Weights of a small GPT-style language model, trained from scratch on English Wikipedia: no biases in attention or MLP.
Each number is 500 + 25 x the weight over its row's rms, rounded and kept within 0 to 999. Layers, rows and columns count from 0. Numbers have three digits each. The size before them is the row's rms in percent of the matrix's.

# layer 2 attention key, 256x256, rms 0.0817, rows 131-191, columns 0-63
160:515460496488494535463499508463508466497495487483498482532510529536507489514518501496507490482487490537514487500438477514517503533500515509500504563480508493443497469510468493460515490545502503
276:501453521454476529486500506474503473505495479491480470515496545539492492508510483475500480479501497536508464486448477506521498518484508489543486552490504499431496457539480496491493488535490514
091:423500548525522513469497508502491498485501496516538529472520482510479498460528478509497496474511527511503538492508483455539506483509493513538483481455560504472479514526522484490484528508480471
090:494503471491509481503489510481529449485523486481515540493491454577525492534511493502477460509490490466527529482506492489464542492488457537457498480482463524504483487508507526487520512492487487
087:469503459464520491505470466508509525515548499541459504515527479533536519465507526502491519498472517512520476476483489503481493469492505476491517518541473526551510482506498505508520464495489495
109:467476524498525518498542538465524492488520501502492486520514498491497491520489465505488537490478492526527477507482525490529476501454536490509520491491488507483524512516482510512525523523469503
092:447553458468506454509488469504478565460517510481493551519515473463514460515472474547490537521492468479522495490520504507488521451504501517506516440503483519501531565491512506565520489465514519
142:481545501523500464521498494546481529515499504489480510473511489464507513477488524517500501508519507458500541495567489496517506481511479492491505460539502500553505516499529497524482484459517497
053:562503494517510513472562531521520493457501510487520486490524484536495459527516541481524496484509474501495500554449517518493485528495494513472512526466553454498487505469513491458538509532511467
049:538490511495525530463531540514524518474498502497519504476507473508498463527499496457497519506520474502470486554437529500520494525526500536499470510501490457460485492510452490486544502515544457
095:516538499466506543499559510530505509487441524474471514509489512444469495517497515453493496504524443504506503492482479527448548490510548502529513486522493498483521484514487491514476510479533514
093:512502483543503491544479484464491480511520521541495484502502514532504510498491506527554552488496538456457519536548532506530484505508491490467496521473519482523482515466517493486521483496519487
080:477535485493530529484556501513478471504493503540484467481476471451457514516477511517527523501536538493488547508483532586512476493527530545540503493493481494518487511509524476520480493499512485
091:520503518543493521505523551508543507527527533516485456565489504494494547465526502528487461510476512491487510507506484480523448510499537494495532517531536527504492518468470466483508473525493424
090:462465540504506494504519527460505489499540472488505522503511493507503519476466510519501504454466515534506519546505470495498538483542447532488518517468497475491505543520474478478525528506488578
090:554475464547477515517499490495519466539493496508479470512523513510558480475511484566496479486524550506475510497522548503512506547505452483492488507476542513506454472451517504480467497516464471
091:490510496490522524519465518515485469511509498507485502528520528460506462501499460525531468453516467514506480481472476541471509492495462508506489517458474483527543461508496511521499534522520502
086:514522489478492476523534476477489469455479498512484504505516522516470515436499512530535542481519515493491520499517487469491482512492452462484520514482491545527515524521504517522510527500509471
084:518495512535507499479499477510535478497507521514534504517493483565522464556493510482482499537463539512519473538491521473517518488502493490520522497490501523535494498511502488482510534500484557
084:511433495521483476501485507481503469494479454473535501477465509503502503534469465481514514470518468536461469490507491539522506515517470506530524476564496477492520484527495508529490486500489521
076:552518475487510536495486519528516500483524543514479495515479501504511514476506470519517462478491513496490527484483517533498518517538469486515516492541455535518496496492455459485519531498524494
088:476530500467534510479518482562509518504505511477473506523514502505536504484548512501478531534522514547498476509487511490533497525555519507574519493480544494511534493495505493530501528530510518
087:485486505517477509518496462518540488491503485465500495498510525501531509509521509516526573521486481528504468497521496472458534554483460525516513495532485496502530507537482529514530510512493523
086:558503505539472549504530488503545487520440504516511449562454537506527535514481510499530550480517458471468504527521463507520531522485499492453478500500490491489505498520508455522512480535471482
087:563519460509537515518493467513512512524494543507511531495469534451497525476467472508509519476528497515477511525460546495471477528478484526462527445491490528507475499522453496469508529499478468
086:516534503507471483514532523481502490438505506474516478504484500494487470518485477541493492506469520479511533526508465480507543468493560592509496544511511512491533456499496506497528503524500539
085:491512473507516516499477518510507456539487488527541464505490479511510485522506488530476483479465497534522531456474522518456487508475512494505507499518482485501490528530484501488450505449465492
085:546530470506488537518507465499565492462485474460506505475526531486520494471511529471522528485477525560473512513514554495520454510514482515490501510437500512507496491507503486524522509508492522
082:505499543513454508499506484536497475522507499517479447499475498464512510511460505501497547513489529501510518518500495470493479541475577525482492494540513466515475488500485450533541476485497518
088:504524506513470456504499496508492544490505482440531447480516524438470503542520477514511492455467481487491542508478477504502528483545507525514502482504500510482492503548465498488530492476506524
084:501494507474487497476487480530511532451535510539497546513547516495528492473479493496510501480532546479488567556514540496465510494503489539494498518459526513504509514513544540444526486477523483
085:508508511498515490465485480499496514501441494512477503559488512521515527495490495450496520496507487504503493504512478424505503508531497471529492465514531536483468497475510448480513492491490463
083:548508491538490485512517517492493472517506492513561488479466496541513512523498502524512491504507502490495488464528515493512465499498494488429484482540498514541515485481509485539520496499518517
100:464477495462469513473507506514523484556485473486502441493499512538534505451502511482515509484500491523502473483507520512506482496512514475510494513543518469499482502544555510506498483476511510
093:531468507508501489552567445492514497461488491502468509493522546494503479486509516543508501497514495490481525498506479461473438483503491509514500523443483516486520504467483546495521489508488575
087:517478482525502488522510525464476516535520530550532505559508478515471516465460530506524515449482553490484493521534504473517522468479505466483524495507498551493481514470491492470486523508486522
088:513546482446516487502522506510498461461529540506479528470456470520515475503474502469514508510491542483486503500462520504502435495484558565511517511504522484502478507504493510536525507493485534
086:497494448478530486542487511500485503517523445505515524481570479493501478515509484494503484448503504519506499477524489500493499468520513484494523507452496519481505488518484485503457473483497488
094:507535514541496505501507511499532500510482484478491486517513480438462506541472477477514501468471487532485490532494494520496466481496521529532488564491481514512512465534470467543534494517529545
080:490524540478479503481523522569499473596499489469529456472496500479527473513542463506509484490507499517518453476481515553516513495500472480477523485529454515542516490535471484497477521481526490
096:504481495463465496510515503494512536505506510464470487495513492474543490508442504498454495531523517481489468541489547503532461485522502483522534530551493509532511492534492515477535470486543516
092:430511498494469525476481553500505485459511502532512474522497505516515521493533530517520475495492476501515500488478448525509545524499459513459504502493509470511512515494555503475561499504499455
091:487479455510520533537522486491487507494510504509485511527515446495488470498522495488474448501525566487470553455525501510535471517500504521550452548478535475492503518520513527433502497521455431
087:494528451496494512465489528500526523492476503480495470538472485541510540509502528478568487500532463487504511507478512481500489528514491516489508475530500552497503495498491491508575537493538430
094:475514480492457522563501472510497521533504458502494455499504541505480523463475483524541540507529514490471503526510515476485524499494509474535509482452473484514519510516488521526499528504478488
098:442518441508502476506489558566522505535488474477502485503533492504556500515476532482489477506506462548515497539507528511492470529478500499474533506531531497508508529501514496516508525527531469
081:520514521496510455467511522515492474542492468466496472461548501517505459484507517470487442507493466523475509492517531467500412512498508485487449532486495458503496539488531517530500482518540511
089:508540463495462520537471539488508501483534500499496512517481487498506496520489517484482500542462530487492524495496514520481483529481502472552504517500506480529514481525465529489497520512485498
084:515474489458500490516489546495499475482506490467508517495529507464497474493494566492502471493498511500478477510493448545464488502517493526485488521498480463518508494476461496534483520474511557
085:519518514489489474494512495472515509461468500493513506530511547457500505505482492459497499504562473503512513495482504439479493500528476531502513472437519486534493483533511492481474484482475514
096:505509477515474495481549507451490505468463540481496518501451514498478490523485493523471493568474480534474512486473497521423484541487513530491494492510478509526515501489481495504466525525492486
080:479491490503522474505482482449523509505538504476485535495529473559534490468482528509476501554550538528496518519489521457503541479495466465514524475489488513535505481471507498477487507480464511
082:551521493451509507518504471540505484548520503522479476478514496452487527515489501477509521488518490458530520462525522444454468473458526488478505469512468493476471513509490507511474448476524504
095:463515555478525491539465526511470479493524478510500530427487522492464505517472482487515522536503465541491463483502509506493482492462548534485497513524527461489503490482496486534513482515498500
087:488465514492493478507499482491497471565536505479529461511515502460505483472538492526505475472524543465494537466493515546493528519518466509465513480527483444487490500501468491479479471495503456
086:507521465515529520504472474511469441493530536488498511473492494486486462507542496506513504523487465495488574481488508530497491512504507553515522507534504478468538485504500531495517488478518506
086:444454508518498503543494523508492478487540453527508498432500488519502508504460521470481485488483475480498507499542502491494497506482536491521496494502501464517509519521501475519500495502479491
092:520511466509497486498455530489507429487493517517457495556484521508460530509487487516503483477555479529523482438501518484458486467443491479484480508494486538453476514470474492530514546515534508
086:505487511487523522465479546472518500498482522503489526492479516435507481519517454469506481486508438522478488540475497506475507511504437506535506518516510464502523526524488520465482514554493507
089:483488482505438473458544492512470494510489529498511484493468522543532504527487506507528500516467499485499491490486495497511497505528513547461492482504506473466511530519506501485501503482472476
092:525518509498516521497495536485502557524490459486495474522521531476507510528504481527521504499520500554512491522458485516456534487486476491483487502484471501537488465469522512471496537497497503
# layer 2 attention query, 256x256, rms 0.0789, rows 132-191, columns 0-63
065:469545468517515501515486465540491533487572522528495499510503470471474491475502534525485485526479513485498540476521488555514432477511495446490515509541542541509480527475549511504492509494478524
096:504543502478493504473530506486487507499480468484468519471486522533539518514509475523520497524493538472489467524473495464499491468530463490490450482527477477502501500508496456520535484495540528
094:468464513481521468473506522464502533491537535516513469482500511472483516485503454471506485486500477494470517515504496498530477513481517462522491488512454515506496484524466489472514538515520538
093:478491507511486520507543509487469454493494544464506497489493499502517436543496459498531520501509451534529488467524497469520505489489518463512492490496507536455480537567509462508472534506519490
117:498524482494501529512506492493476482516486502478491486517494514492507405508459558489500492470493480537495465515477461457522492507549497500502532515488530455497523486501478484529502479491500528
113:511477522522506487469492502496524479492514503570528513470494466546465561499538465473506501502519507479482506487476521534501529486482492517491456515467496463509488491524494510426504514503492467
094:524501473494515484508547500493525455485498511485566499487503486528526536520500452507554525484499511518487478518483494484499553509500484536485517468464490506511462521484485503524510511491536500
122:493493509477479509516462538520477511533522473479432478507496533473479481507546510484470475497482494494518493464488445488510441509486520478514526518548480503468504490527490500509505488517498520
198:490478531462467524497465505491466498527503463468445471481497533497508473507520524494486478517485494517524493477496471499516465517487535490518495536537489489450514463527483495502492478514482515
096:476504502527490490490456476489470465494480467573501494523440464508452541462538509459459518476464504459490520502500505498499475512500520490462531510481558505506493488480523513510487522512495496
095:469490510515484505526485521523498520468466483470469562511496517473487479507513541575461485509503480546490475448489492522458490514477471503495472489543487524505510494504491490468497504514524506
082:508502533531453501507443502482484527491473471466460490511464492537503501506514500500472513494538508453513463486476456502503490487496520498442520505492484514457511504494498466492493498512545497
094:524523514477530535497519443489467484530502501504514505511462514503488488516490523462505512541483517470487487508527465518492489481489491432473485488562517480515545497535528532522494460514482553
091:509525520475530487498480554493505516542478488499469485478501494523537505483549517522504496494530502543489500444513526487526486479493467493488499519508486490499535474474491520509500507498496462
096:478534502482472450496493482530497547456519523526454508524463509494451526504512513492504503495445477486503480449498479534453523463512497501478516495494517582512479485491501549483520545527516461
097:504498520508491496500479544497553508510519515533507522480510508520471540530523495527488458505509480471512512456507456467520521457479580506497491474525431472490502529554519484477501521510522478
089:463530551499531528535485537522518534466552522491478475483479466443518504546502490503528475537500492499501483462510483539487529488495527480576462500546511483527535507507508530546532493520485521
088:491479468482555506508494465496482516481517506506518504520491504495456471394499511500473464491523502486452541515479498488505455486519475535463474520480514491485509517454576527495480508531484497
093:514532464484499465512501471483546504496476478519476491484491496503478511482498508542478527475550502555515532486487500511509550503475521496443476477464509511504468501529443497515517516494503535
084:473482512534507532534450527503550495508516490527499530516488525523500532484524470519486485528513490427524492472507495499478500473433506499501525513511493467510533504506517491534465453530495530
095:534520520542467493444473498466467481494467530462516475480538464507486539491517463492567504497494506471524524530480510480499525506450489504506489453515475466488469490506504499512481522510513469
093:460530508474511449500504511493495507499463451521523487476521484479498502473538452506530487484512552574493513551459482549500517497521510527507428496484516506490431514482506488444489519475514523
093:468502470522494504477494451504519495494494566543455527508503504483478493490504511512468508497503530515510493471494536546468481518492495483551513471528509487493512484511515520521474484499487551
091:508485507506449507461464469500501446496494485496452482558486476519503509508483512491450478524466469529497487478495477538480541534509532543520489507483513469512499485502530489454479494503491477
092:509492510538565504509490477505467500501522434509476483453478477479511515426474517447494497491510532486494579548499521499525479500513455467501520505526512484490521515459497468467510544458510492
089:509502486496498512482459462524468526478519499529478494535532511472475491488493518460463516514554520458478483520508510509499526492541488513504511513483508547489490523500480540477494486540509466
091:452481545507528473501489479510497520501493456498484493508502492480445480506508490503482521531479503500514496478463504522515474543466485535539498512522503461507536475487528537523476454476504525
089:512521480514481526517491521478465488482492538500459489546508482500472480484518526503509465488530528517550473484491472512442493534531465511484496467496515520492492529494471523554461526485494498
094:465488489521488520517470492493473468470516464462518485493454489551491474450520496495456522555541486528484548496480506519484509524507497506488501501497512499499496491446494500479508504519527502
090:477507481497524500528512554518483503492504469452536483499496462467490487524533500509498473502476481493525450499496497449525503537530473530512441506528466506489484513514520434521538438498543468
088:522523473512506500516522520499469468502533530519531521481519505485483505488483524547492483515449547454479509478459505528476508525500438497486488510499538519515462487482512523489498535493501549
087:477483499503513504496527512535507522476459494526457510524533489457462487497497479492481546535529506528520493509547534501478477489475518505531505481506492468508525531512518524513476480502506497
103:449507481502510486520525458502478533457512537483524497517541508510498422508519477508515515512531493529526479484493515500492524511522519486503489494485522526510476508530550494519479494496511489
096:446517528498493509478492550476515524531508500498505443489442462471524530527533472514471514505478501517514487513512493494516486561490500516496511461540496514507516539480484484538512487486503478
091:505519531491532521478537479479498492510507497529444503516486494473531458490493512529466487515501470486481502483537495509485450471509480502496481545482544513523514526476533527495492502485461514
093:527487500507528508479495489509487526468476521431501463490544453492531498511476490469531501519487481501536507508504510482511550522511533500511485446519469471504530515525515507508491505491505476
092:529498529500513484501531541490462492529449474492496498474518509500500512552506481497470551485474457492485498498507475440533535498508482498520529531501483450495511497494482499473513483512496489
098:504519499502503511525500473461474499508500494484504515458476534548508457494454502477482516537532500515470550526502504530507510518491501546519499465488471496479506511504510542498488515463504526
085:509493494519475468496480473531468542486501460509491534523525514514460511494501524460518486482523507471512550502490459590430491474495548463486505507474531528504498516497520536480453520550539523
102:508502489505469523515528467511497456469522492478517489506498466520488436481523530534479562485481475498520521464477467516487519559481513547485490454477539526480454476468538463530523484523491461
095:517492517565483497483468479520489470463484532520501542474557472487483537521527468505580509470530521470506517530484474468514456475520506464503480514514504486479530502503511487472499513504500470
097:515446540504512520493475485514548519509493536503517519432548504499518496531507506483522504530497461479494500487483497512521521474543522460493505488525473495495508484492522463439536476483501544
090:515502542502529524483476507498489509536531533519557535492512512501492499516480455464489497523482499468479513502487528532496502492412497468558512529561491498553509481522512512510476497487496532
101:474504511479508479513483517544507472496529485466487543477471519509497502525470509483469465518487507548489502492453494556483476493529507565520496528542499527502475509490465468457493520533490529
100:535530502523467501515551505480470494511502487496528517530532514483477466502525495463499519463502503507510468490493502505491532499488444515479495500507536488507447510475545514477478507478477508
086:512493488479484503484503465487468482509542497504591515517498517501427509517462500454526503488482487500500478496507494518480528504497508507485529476478462519506512504529492521487512486499503518
091:483477510523549506525493495504489487486469489517504526467530515476516483493505490466527540530529462473485510510511530469516514493498493542521514509492507473456481487446543488487506490501454516
085:512474533531506514459488548517525506534507447514484485493506498468491527506520489547475512474545477461512483471484559508552466510489522488506495485477494536524518536510514493506477480508509462
089:524476478538548519509489526480459469526522522485456509484467455469491498469499499532482481527455497513492543492503507491536507529505510502483520514537485480520514515509527497484508469511503510
099:491518509535532501475510472519486490469494480509492490514461465471500518469509539458500535485469533496518534538500529512506490492544495464508518480472530521495514506503546550441508517485504478
083:496500492474534494480527570527465474474522522480511453501482477451521477472491449514509465473489476507493525517507480453507459528506464511520492498496510540510485507496459488523501500515493467
090:452501486475473497497547500498453489465438489546480496526527487499491511555493499479464499541451487496500468526504492563463504530522519567513515511467521518493492498505478488510475517499497537
098:556538468509491495489495493514515472524479474490461539532521494497526504501483546494489504458487546516538496532520552496530520522497443503474514497506451463500474516554459557458483489456522503
093:515488496523518469482498493473520531491465515488479482506468517488515488513511471497515524498477459526512481488547509500499491478505533476487480478499475500492542496506493459462452407511489551
089:486533502499472466495504499490497484492431468559485481499497479505467487460500485478461511482517506488522518529516505466516532500505515519448514483529512458488530524527491464504533500481491481
092:502515486442517470508533505484512518483510513525469506519475521485489490547516479515472498467542532536495486493497519485484487497543489543468496468493480483482492505539458504516525532509512590
096:492530508487482495508524560539475503493526519499521504434452518463493542508471526496487521477470511489473495546545492509521532497492510538505501524543479535531515495514496540500480515488499495
093:524496437506479521489510450476509450535497432455551528475428516531494526478473485499465499518487507524467516520507503500508550500489545536475464485498467505508508510536518470456564472485486477
095:552502480478533481484525485486498488502505528433524473500537490505484466487505505442522499468492503514529530496501493504506516507510489451525535522497523481505523506496548487493486515471485452
098:477483513526501496523428478546463458525544482493525510506492514514478511472485521521496476486484478514503508465500487502480473549463491505519522534455489540496506477476471521450452514483511452
# layer 2 attention value, 256x256, rms 0.0802, rows 128-174, columns 0-63
095:464507488496532539521468492504520506523513493490481501465488473504519522514463490481521471510507458503516504499506526512485531537464541496534481505520511501494459495516509479466477445497525527
091:525499487495494499479479487490443492507537494520509469491444511514548521503483459485491548555483469501476456515501548522525524525501538457532536485565478566496522484506458465521493519524481518
085:532464445503523523504483532507494487474474477486518525502471506536487481537497467484498500470517484501513516524510505443466518497463517521494504469475559477515464512498540555477544517502540517
083:490518495531551516503504457476511532483537475468540528551548495503521502478485468460518492538506499514491517480468494513532510468505468512543482527480449511499482513514489458532503518532536478
096:494485491494515492443527454525541504496522505528536508514479505491515507474540517496489499442490503488497535559493535458529540467529535432499542503473473488517492503537477537436459535481459496
099:501497503549475538521518471482500526492511528566487457549551478496493497482494531534521507475507540473498532522481528530487541437526481497484508481463496506505480507470518497508514498464505451
093:503492510497522488474534493484529521475540573558527477473450489497528511521508535507497532473478511476529511491487529534501514489536485509509499495510472569495508502522434518535564522508527494
093:476518479525495529502441499507502503511559495499545515526525524504506482530503476481469494499527513521470442403534503505497435504449471508519490537511464471512547501504467517517504470553501495
090:489509504462471478491537496538484514506449488519452484450434538492480484500485504545447532509490506510542495509514501517500469499530504458511500493519507531495539487519523534517564466524469491
088:487491522521528467530477519502491466527513444475504511474538474513482519538497504478514521493496501507461462512487507513505575506456478542495523513490524510500473490485506515479483498523532539
080:527523501469521475508535475511574492524550532502518529511432503499528498553515502475505520472479480542502465469476502480495495491501471510485510511519506501531540487540469555528455520525519538
102:495510488501484526511494522493504513505452427473501518480571495524456514428532432529537484490513518508448492494532485439524493489520468485500512522479508465484467497465540438498444516494523448
109:533470472515460496495532496470580490510466512517492522502463536488518482539495509523447523511531530526475532446505529513477487498478500510471480489476471525485492486493463516519525508532424528
095:499503511466478465500505473534507498495514493516498522453524503477528479451536486516489474481525513500518521532489475462530469510512495509475524521462526503489491510506514481527505451509485496
087:498491507505508531519521510498505509496484475484483526475508445500488484513474482517529534452475517439489540510510501501488537439512528533544532488486503546508508490502496493485546495505480452
101:541493496486472465467499505509463479452534522492487495460473491502516491498502448518506543542463499497470445481493513541544484497521493510529519498520528519489518496470501500512513482545453531
090:547510495499497494502457503499464490503518519491469489534499493497473477502466507504528513593495457529502480485488495518511495476534490497514472477555462535477519477501539503505517452488508531
090:506512497515452491515475506508449510484518474532486451516588508490520477468540538501524457450513508514491476525532497496531526485492462514453515500484508497501504512460508515509518479504489531
094:486445480509504509448494559493481506529524512521494517513498505481454510517475500538507528467491484484508487509507512468481573507449488488524554469526491488515473503510529565475503497498503521
092:458508514539514490476509473455536530489509459483502522474555514504500486522489498506499479475507548489474527452514491488498474511491467547513463474435508457488483531513468449494445498504487481
093:498496549465525472497556511489514481514492518476480493463488492520487462500475522536495487498471448421484506526493471492477474496524515475460484516522513513492506498512518491463525492488519513
095:522499485497481513526455532508528507515483485467508526532516455518525452546484464513519503537509479517507447546479464454492520502462500559513489514507498498506493499516529534483506488566532538
092:487500552499498456501485482502488502493482526514509478473477500506494547511517490472500521441444515477511519534483502545525524516509542496466484474494523533512470506506461512503488492515454494
099:526482492496504469490537494488437463521471467448497513506526511497493513517517491511501516517458515503478494462527503475524503503466540501536508514532516479484501500484509481497496543525470528
096:482515522513455493530482457514534461474521484521502479485484448484519536532489492515529519506513528524538468528490501543495503529518495558501486487477535549488493484503480468523494476520502501
094:520493528463515445497533465530493505503512501519497478506527490504526492476507528509488470509493508516543504532485516512514518496546524515515530507508503498504540508499457470509463539493505505
084:498519446521516506477541527528496485489519537467539478517447476495538506551506488512525508511506467508504450492519535484507495530515482539515521491541528477504514495513505544494540513538533490
098:483499527502473467461497488514453529513514481519503469474463470467528513506494504489437533541461525472518519543498524566530542501478529491496518490560508544491538502495471490508531484517466482
101:503507490503442533488495517531452506511470486510509490510482476485485526519472499536496505518492507493505477521511525495530516537521511495497508463535461480484509476500502482482519510498502494
095:455526508493524504513515452483505487455520501479514489517496487550518539515468488488506446521512496495505488495527518507537457502502518505514451507470525459503515490482490432499494513538549489
089:438457503479467497524473487523507507507497470501520495483473488509524511477469495485509506519493521495473505543487468505518515521456528472505515523486536478511486515509508552458500514548492515
099:530483543507489493483496508524483514531492539479501470469492511466471496498517497522500500501452495539495502475494480526528501518492527488469504494533507479509538490481514527542493509484502526
093:457511510484478461468510505507461544501495510472464529474506478497524537487520516513515523498478459487507481521517504511509491510530509501506491492504531448485510515538493458526528557483512501
089:502513483500456527497471496484503470555489498512444531485477496528444517474474547477515475485516489525533501490501513512479470489528492431442475525519532517480490493490537482520500479483488549
087:495507507513507515458503478505425494464522465505477487483547494531460524467500463511496469506514521476458468511536477479530464500446479491498519509473523459496513500477509449459516468465494498
085:475472496511504478472443522499453508504530477485501522485492501497490529483498519491508544465505517508500486523510510488501532564424473471498499487504461459477502506512481566463475506497479538
096:529521473491499489549473510483505489481512489509506530493472462509493443493532508514550531516502508475455509523491457528485503451493469468474494496482505480495501505500515510505503522492500483
101:510483519465485499536475499561521503485556499509487513536500458496487467470472515507481516501508491494568494553482492509476507495509510508510527507500476499496511493513505537505476514458554495
096:498452534529508517558486524519461488473542488484515461462541468515486477536494493525543539495488498490467491490490480506477524525491500556512501492459551485507480496467504529470495468486548499
097:475494505509480519486477516486529485489489549517489507519503473495445497509488506492512518464514479477561490492481471515466471529515475514478507507458475528479509494494486468510553493490524488
099:495526502510458497502456485512541529543462505529508488479431494512515480523526545487427507469443501497495520541498504519492473469472488480438492513529480487507531498500485492522540452496485533
103:509509477498543511477487467500468500479519503494558540525474486515544498501483482496463483498449508477483476499518522514551510483537531486558455514529468509512525492528502497492533495547483503
083:510518499490487488504445479489491483486468449465447551502464479531461469460506494453462500501507512514527512483485466514479481511491506468506534503466511521480505497488505429514482491510493490
089:448467480489453470505491544471486520495504478542458482547498527488444495512508509490475514454497537478511510490503506536466494491486531475526558509512503496496491512495501482504472509515467520
089:537465494496497518530475527494524466501479531462486525513527499537478470483512482498507483524506530523485522501481439479475500504497512522481456515447538471505479518469533496497470504493501498
092:499509508501515512503586490514493501498472516483502453440548499496509477461529562491489514533469525482481525530469482526545514483490534499477491499503520488518486498507506527515519487461526469
084:513495501473515493445519515521520504509504465535490552476468459485496500499474480525480495501539465494515483487495533471497510532496495465490523512503473529496504473490509495467484550537466494
# layer 2 attention output (transposed), 256x256, rms 0.0819, rows 128-173, columns 0-63
098:450470492488491510509494513474509477533520542500459496473549491510541497534523485508496520474492479519542512496479493516496533495496514482466511495486564474513518514509490505481459502511512478
093:485480545480496510517482481466509455470529504525528489546445488490483477498510483501475505479466472527487482527538503526499494501502496470520484515479485517469449467509497518530478520556517482
092:480476491508451493479523494508535483475503541509521471495507479529520499508455455501535484520468527519529524492468456480499515491485505528493501500484490508542510528569514501465499481486492496
089:518534444487479495512543503460496488454513505503468483470521488551499499450551475562511483523501491543500503497502513528521503443493488438524500436530512516485479471456532513518477512504519477
097:531474525506484523516525513475464529520456501468505525477489539467470491500519505496487508504525512505540503512510477481509488504521450543485464498519509516505474457506526529495511470515489521
101:536465531488507512502496509439502513504463487518523527488540561497500485467519474500469533470523483508521544479513538511568483510490530507458431484527451491526528516501507482518507475461455501
097:506503506456542513508469490440447555521455469453508488474502545478495512487556502511470509517488479490435467526496508486525512477556509497512459497513451476526470471514463512504483457523506519
094:486516482487482499497502462508492506464512492506525508502503495500473481512485531539504471510499527500491449523500487500459500507503492430492503481521523485489505513458487474524513517487526490
091:491490546507534506485489538521467487530464489476495498498472526524506487526443505441475524510463460455495450519521519461471530490512497517518503526466507537522509514514499490481478499505522480
091:506505485522506487512487457512570491520538532528501528523533475457528530466530482496470479509529505532478537515507457515547489537503500490518487479525443496460500508507483545498487500493498493
085:479482486452481482504524535487498501469497501506514463515517516503514508512557453532522468548473497487529502510500502498505505532509467486497499537440489503513499485507488478502520509512544486
100:526526499506491456488524524526507465542504508512493505495535486538512534507495485476499493492521520489498532477490493507518479519448485473492476479477528505475535493512514489493468523507495520
106:481512511500504524508491455492508521454450479493551540502475504481510495468481489497546482496513519502470490556458509466566508466480530534473512492520480540483482482475522511508544537518519481
099:485502539495540493493533536527494478527500448486520492541458533492489509519469479435493555506477475477505481520483501491440534466494508498528496468496507538496538513476477518494526508498503518
092:484446514484495472477470492484501522522497553539482533516524532503518472485499451518494529479513483508503493537484499532515510466485495505497446502462502521532477533535489541493453472508468465
105:484520495512546478500539472499498480489525447511501477536487485514474477486470526472478520508451489516434442536524492502468513469495480512534501500498466541437470500496471556509500534513502484
092:519529481514502487502510492470470452447514506497459479490501468536492508470471503532489484533478508541487482476504521524490470484499516526506518504520479517495478514500511509526453512510511495
091:521560541518529506463502492485532501517521461499528498523499500490479498494471503475442520481524525515554548461528478498457478491520537506503481510520469497509515510462490517517537484458472516
098:484502545535496512497531501490500522529488535540495509477518529479525533498507511452474477510506506521518490487485478475517518534525478522409470498497491496521480515535476515501508499512519524
094:499530478481501507501485476496492520505466478524474508482514529496519493501539513491489513479548521505474505521455471500510510467458527436479469462519528487436501508471501511502508534518513507
095:508488478485558480503468491508525487524471505511446505511526503485511514537512505528449499478519505469483515499525490497526500490499469539517549517537504517486486496494498494480480484503475464
094:501522506524481478466535498497474460462547526502500476518503464533513549455502455513512485549478535514533486537489470478463501482500477507488521443503523528487492519475508539509474505473485486
096:509469486488503519498503497483539507526531461465507512486496471507480470476556496472504517517503492502446520496515486526541532494508496503536507527465498503516477504535500531481500482499469488
099:533541478564477497485460473540529485488525551540484483533436443483474484531434540540514517491501537526495519495477472527475481516493451510519508502492497493448462482512471485512523532539536484
099:456548490495539498482458503507459503532558501486509507508495530488490479487494504490490544519498478523451485544510516509485526475483558509545476494491533473470492499505476521484486508525477528
095:466498493476487491515446565494520533519526507500477486548454550477516472521477513504510527475485479482542527491499538544463506517507521478524507523486501488489511527474477527466526499518515468
090:494509489483486476499517483484483474454490513507534457471508472517468532491521500518506462497476504509486467508522462458505507463490490506512467464525481501525470433510479494538465511519470490
096:491493548495529517483511495496516526516556509490477536497466487505505505485523529502493508501503464493520510530519495505476490508544495527586496531452505519520485486518508537483475496509513473
102:489529508498495468464494501485452487562523525515509537524496506462514497524525522491512516523507499516484454490507531494482447536541509524503465529443542494487466477535493495514479514519471507
095:496516444473481490497467491518509500473519529518489474511499501527448451559470520554499557475485509507464484457530524508486510429464521469533501484521545474502519458510509493515508525503485450
092:490501552561497501491505486545511501468526534527493520519500481494453473517494499527504515497536524503533484532516485461471499485521475541470547492519539502481536505499522475470530477498501500
099:541507486569495514482527513538546511480507506515494516527485453508539510498487545484525482508499512445509501471516519518448474541516458546514560541475511492495491521501502474497517522502482479
096:512536472473501495498473509492465504502517487466444460460491478527488484554499508517500496481472488464477502456464502513466496505523484480533466516490521465505463447521458456528461495523494519
092:487482546466523532474512509500501497472498466469507543500535470498506493496467477458487530507500504523524502467499520455562506505473514564441511506520500526497527501496521503497495510458507481
090:484522461508509473489502489521544457541518469523459508521549508487512509545466533493435523507521527516480501472485469508472512498485480458509480496509516501494541535498517512486500493486504462
086:471576483518507507488516476522501517507501464511476501477489505492489508508494518483512508508519544525476496480455496459481496510515505519472506472544507515475484474520491505507503503477523526
098:507481495478487470511493503513489511437484504491486491513514505509449475475473474523551487487491502480492510512541497483486479519482474543500504513510467536497516496517512481530490475469498518
100:441486502466473480505499569497501526510519524493468486497514568521523478487522475537518522497475470490546488482506555516454502512515553501477525514499519475532519530481493499479490456491486509
097:479513500539546458519493497529511499530508494542477454538511521507510506495520508526481512490526494523476492522525488538456496508487506519517517480547478451455482541499458542488465507481440506
101:465487498448527508467512501492479540522511470477495528446526501526518509473492501526501517540478516511454470474463524497497526473496515511503530499510519494521498510493510505459500495494482492
103:534482541444518552493520473483491527434500464458465519473497452512514500461540468488514481533501499456540528532524464494520493497516497509504491519456497522540508486487502495516509515482478498
103:497504453453478513489486474472461518452513509479463473500477479531468448497478501540529511499438502536486459519528499528519480444510476474544485531476536571515481439520512545515480525517518442
089:468459478436505485475506494556529490500521503482465532521486487511508488502468480503514544522469483490481510499499528525500501484473511494543522520459518515486518523505524504477489507494507488
094:515486546469514508502507514494524534517506522519527504494459516481482467503484495467476537491491488504497512496506525490521470536538509494480475509487509498499482523534469484491540506498539517
094:526499467541472471489522496541493484465494503483483485497510468516513522460485493485551459523506537507491522499469509498549491464463477518477547463533502506478475501477481503524504497476455508
094:477489494549508471498516547483512497503499471505500522502490508533520520503497482484500498519518491472504552460507497501508523516521473552546525516521470511527515517461521478492473462450478483